Weights of a small transformer language model: 3.74M parameters, normalized queries and keys.
Each number is 500 + 25 x the weight over the matrix's rms, rounded and kept within 0 to 999. Layers, rows and columns count from 0. Numbers have three digits each.

# layer 7 attention value, 64x64, rms 0.282, rows 0-63, columns 0-63
540488479506484487488489500488453457487515493510491497496478489515506522517480507497459523540491483467498502516512498493505464497491504467482509503518500505518453494504459502507488519516511483
519511503497525520523475532490506514488533505476526473491481478495520501494526523525492492524519505522496488517500501533489482497503500508476503458474515521507510489488518498501474505514471484
541460503498497530500493491496507463481503515476496495500471521495488516473510521526483483488524491526532487498495528503472505519509482476499508489488514486484505466487534497495526492506508484
521485487474525509485470488482525466478536481501500492513493497523482484465519509488489455454483524548486509499489510514481529446486500518482507495524500499481481497448529478470475481494511519
510513510507561492511503503475547482498499516464529506521480497455513476447517503470483469469463547513489518542529477503547576500500509495557522477539476525481504471491546523506510485477471509
538516475505523481482467506510506481474478497498449464489490511515521478498485515522507495534484504524501492507479516519505535476482485505506510502485511523496468485494513520491501517519494496
476524484502484521520516498507496508474523516507516498463501515453512484506521486503481469536506498500509483472503517509493485527496499505455490509469504497525473502550496502518543522508517470
504509497504513498516511505478505503486492493514521490451494504508515514488528482486520469468496542532486492481503475488500495483485518513500493509484502473477523508515496503486504485511486520
481505505563473486516540485545501509444519544498530539498496552460508495488526439476497513501483540504497463463491484494508496507520478493472477482504547493509514492533513494524556544528499459
481496483483497467491512503482543470550463539474505534487460514441488479462497484497521489480501510506467493540503451483477504488517497529561518514492527504501465486488509495479488500473496513
491491500488506525524507490500493509509490498517525503520512478492506500486464505516509480475510491523480482495518503518519485481510488507488500498515470506505532478515509510505471479494483519
462468495507452491513528536558505520504503546530496494519514494495491467480503532508533518529554461489516482506502484475514477546491505507489493497474527479515467491541473487498519488472521468
524519491505462428466502517506520479479513505490492491502524506506498499530491496455489503523518534479477482521482480463493519497493498501498526509488553519485480540524439517475520532437525498
519486505550515525497497503504498514518513491516489506494517519525502534486519536538474519505506499492525482488484536494489451485503481506468487475507512492515505466487433530501488518523504486
552485490517501479490475498509472461490505515481472512551464528467486503450517500476463471463479520484484488500492515505539506485501522473537515489491546485505505506486496506519507523515516483
496512501453488479468509533497500531501515500518516516528499510512506493525504458472476509498478514493492493490464493487507504499499487490522517511531528506507497489493433516535506530519509490
481475525493477511517481477513514475483500528464506507519505483500512473453451522495504490506513501493470498516481509508493536492481497479465468516521474507486468499505504474472522471528516490
500521514523428474506505511557474541485555514555499511514508486507533490456501466501493511473520525472470490499487507483499506463488522510488501554530512455489480522482484501522542496496553506
478495507523514498517504497509519541473500486532468516471443494507457498537501523532544455493483534493525506465504520497493488483499497519472500472501477511527492513495500538506492499493479473
472490510503532546527522482515470502525531497496516517521513506505484490477493466528475494498488507522511472477504506521493487493503491511480471458521477491502489451478521512524500482549483498
526502507485548537498501502536496485510492498487546489515478502500490508459494529494528460467452506516524510491517506510497504489507491515508487495522477485495548489495528492482459512501493510
510490469467506486508502503477490451506483510501558499484483505426475510466511483498442480493467468539514487526526505512501524504511490479542505480517496529510517490489565473502497504492503516
492495470466557535503496474519518453490470502471508513502476521462478500505509495476493458497499518505499506531526520503493511473505498476509496485473500535500522492504534464514489455507521501
503481502504483509536511495450503499504493504457513509498512486470481516499527497517462489517500500538523480494548472498514529519503499493509483492506510493494503487530556492501531517502471506
484484525490477492507477491515511471504528509502492483496515483509518486490512522496496493530496493480499526502485501509504484491496511491488488490513515472499482517508494493489526498497556504
491495491505465518471496502509534503482494490461528501494472499453514491472523490494473514501524520432490489509543460459493498516496509489511489495478520531501524518540490504542553493526491493
503508494514487568526505484494456494497470490511536449513520495501494501539504520502507526519542477462488486525527502496483463520495503518476503473517490472459489485509512488490527497503480500
482505489519523516482482482484511467517497496499516496517483493474501486473492476506530510485476526512487503518520488508520494477491518511518499497477487491482493476539521499499477496548472469
493526471492519529495484504466514514474494471505551456508528510475503538540462487507530509499520521555523483488501449502486467523510486499499510513460489483482521481531508507508471510501445503
575481481498517506511478479469486492509544472507482512504515514489508511516542482541492494510484493500485513517492538492489497471496498499465498512493506444492507521499534489490506527512493506
463516502508501506460473500508511490514481495515496481455538486552515499548463517532488523520530470484514485495490491489471482512504478522494499523474512545485475469500487547482512535499499499
488504523514463476469497514509528490501529512489484503509512514508516480494477505483501510542489536464501486496483484471518515483509490522490526496507554524485481521514466531494517517490508515
483531517505480499507477507443518521465526486487558505519456488515535516538488491488524478482505491474494490594492462492470512422483528500501481518544495454515516436536478491554505474473499506
495485521532499494524502473520496560519477514510495459465514467488531484521442469517483443466495525469518476496550478480511482478573509514488506482481465532540511533474517549463488522520500509
475510495507521527539477529520498478509507490506508522510505496505480473484462473480511472495509488525544514530513455498520487465527493507505484530541528516468501496496457496532497518504508516
505489541499509511524497526476442512532511505474463495478533479470480440518514488495506524513555465509545508511488494473521501489507511493520459499480489556528503553516514492477452562517492520
532495514500490503496456513534455480519502484504474453557481532489553462491466486478500463500516526481425506488518472494575460551510470522507513484543509483480474493520525555459530511530501525
462495467520485523459510420568458488488511458490549461560541529502469498488497491511488514459522489463452526525468454534529498527492501504476486517486515531513493487564529532448504474485505520
484536511470537496460491490513492563510451474523459496491541489476468475501481508461458499543522482479463517482535460514530538476520498504497462454480519503502517522457491545425543530535482516
519512466505471495505480444584419541519525483503487468484513532513455531508479477494537455485528502460494479519448542517472489523571440518423516506457475494493532465494493586492423435510543523
536530498490504536504512510515416520519528493481509465503529519484488559528491487500543483536468489459515491522491536496477499538501521493516470524480449530548542502508499484489499460496509479
484499552472503509508545545518483520518528489536478612505489520513481504512452485526495486513492483505525476495529499562517506501476498470473528497488526476509518551500529493478546505524492482
487499534510498480495498509526439480560524510515492563444490523506494516515498517542482489505519537525472489539557486486499492482482466511545486506505500498449488504515514525468556476510491491
572518525510485457534480464589495571497476510512494478476542460497532451456439445522480496489492509501501483556526541507584476473516451530484537494529479493477463480473475501461508454520491515
467464516502512466499508505408569454524526471478459502510489483492520501480506532485507552505500500517533539478501463455512539499501501478521525484511540490505544458527513453528518509494476481
457491505498488497496543505526499487498496496493530545521513498522511486492541508469504474489494516487549567477496520479517511499492510514468497478496541530509487514488474526528499496491489481
502477512517503518470495444538495529529477501530496522529524529500531487534505468452498488495479452458498474528494489489528502542502535500501464505524491508484470459489498507476491483518473481
524518511490466452500510489497481531486494483501497495494510526504472441552481465468489481538491503507487474471535496491501507511521496508602491502526523489477506524498542515487517544524496512
463524488471508480444452510503543474473472492476512497571568511538512471515530478515511508490490499434499520519529504477491456545511514488501506446494512494479485493487525535524507522499505476
483482487510508500540542445537530502514493485492515492537516502517586483488469537428493481508459477524474472524459463527511475486477506497473494500500507498467514487520496430488528545468508482
534513499514484515552536531563489542474508490512462485513529418496521483475479464465492458498474438530514501506493506477493519485543511510516477488463467526463512521480503545449525490515479489
547481521518509509490545484593425542488492514510455452569528467466470492524481502511502457533546521487496526529494494537474492533582473530482502508477466526515517565473467519459449475543465532
514502533512473572465496454492526525513524519471496507482495508532482493492527532513538502503500487499523500489439496500468488498505499500492479539477525487504568438493459505510512450448548454
495503510457509466494496558491526491511477490500521516549533510519518455518503554529510516545513514471499451512569505496544515458467529493566498426559531523441508540486498485500539514538424483
491508492480460511461536459531500540482471514499485513515529487496520496488518502464503495495521453465553521483447513490449518476508512520450505518471477502502492494522475469461506486514481480
515481525518492492516465527455526479451477501483499531501515487555530484488493555496524551507486441511511500513530460532500490475497500500510480464501508514496498495506501483542527518472458475
419497479504470520495497485471511444457533463502550488492474506494477481441509544515523480490469497531508489481512514538492492455486542481474521513477483482493504502532536487550440510458492482
486531521467488470471525560418576430465452510493518540474459498512533464501536545539497554484475492492496527521448487478441520456467584484510504505487493486527497462525527462498429470454521458
496539511512524518507498458476488503539550482528530470502512481505481455493443515549531481488444497465470547534516478517509516491513479510518513481523473505494492465471522502493536501521489493
539521502503489475531496485478491508511519509484521499499475480470500524493479530501481496549501509506492483513449501461455506532504539497500534473508460519486529481491458466519539420489481479
510494478518483515505486449554461495481557513483468487512516499506438532513482478453511478494537520470503530535521555523466477534529457510436519542453465536527516540538485505471494484509589541
494523501483527521501508511558492515460514488502509490490515480530529509518501459507527501515512496486520455506472524507495531484523472497483504528450479539495520476483490496480556522513487496
543511505490526488509478491528437525521512524510455454503505472453464492518448458517510495512499509509508507521548537528549494540473486511522501491466532523502459498487499492427490592568545543
512500511490452500515497509507488556495527459492479496514527519514501569492458490488479477487546509464534529487476502496495483439535512489521525471466486498471469499459469498491469527521502425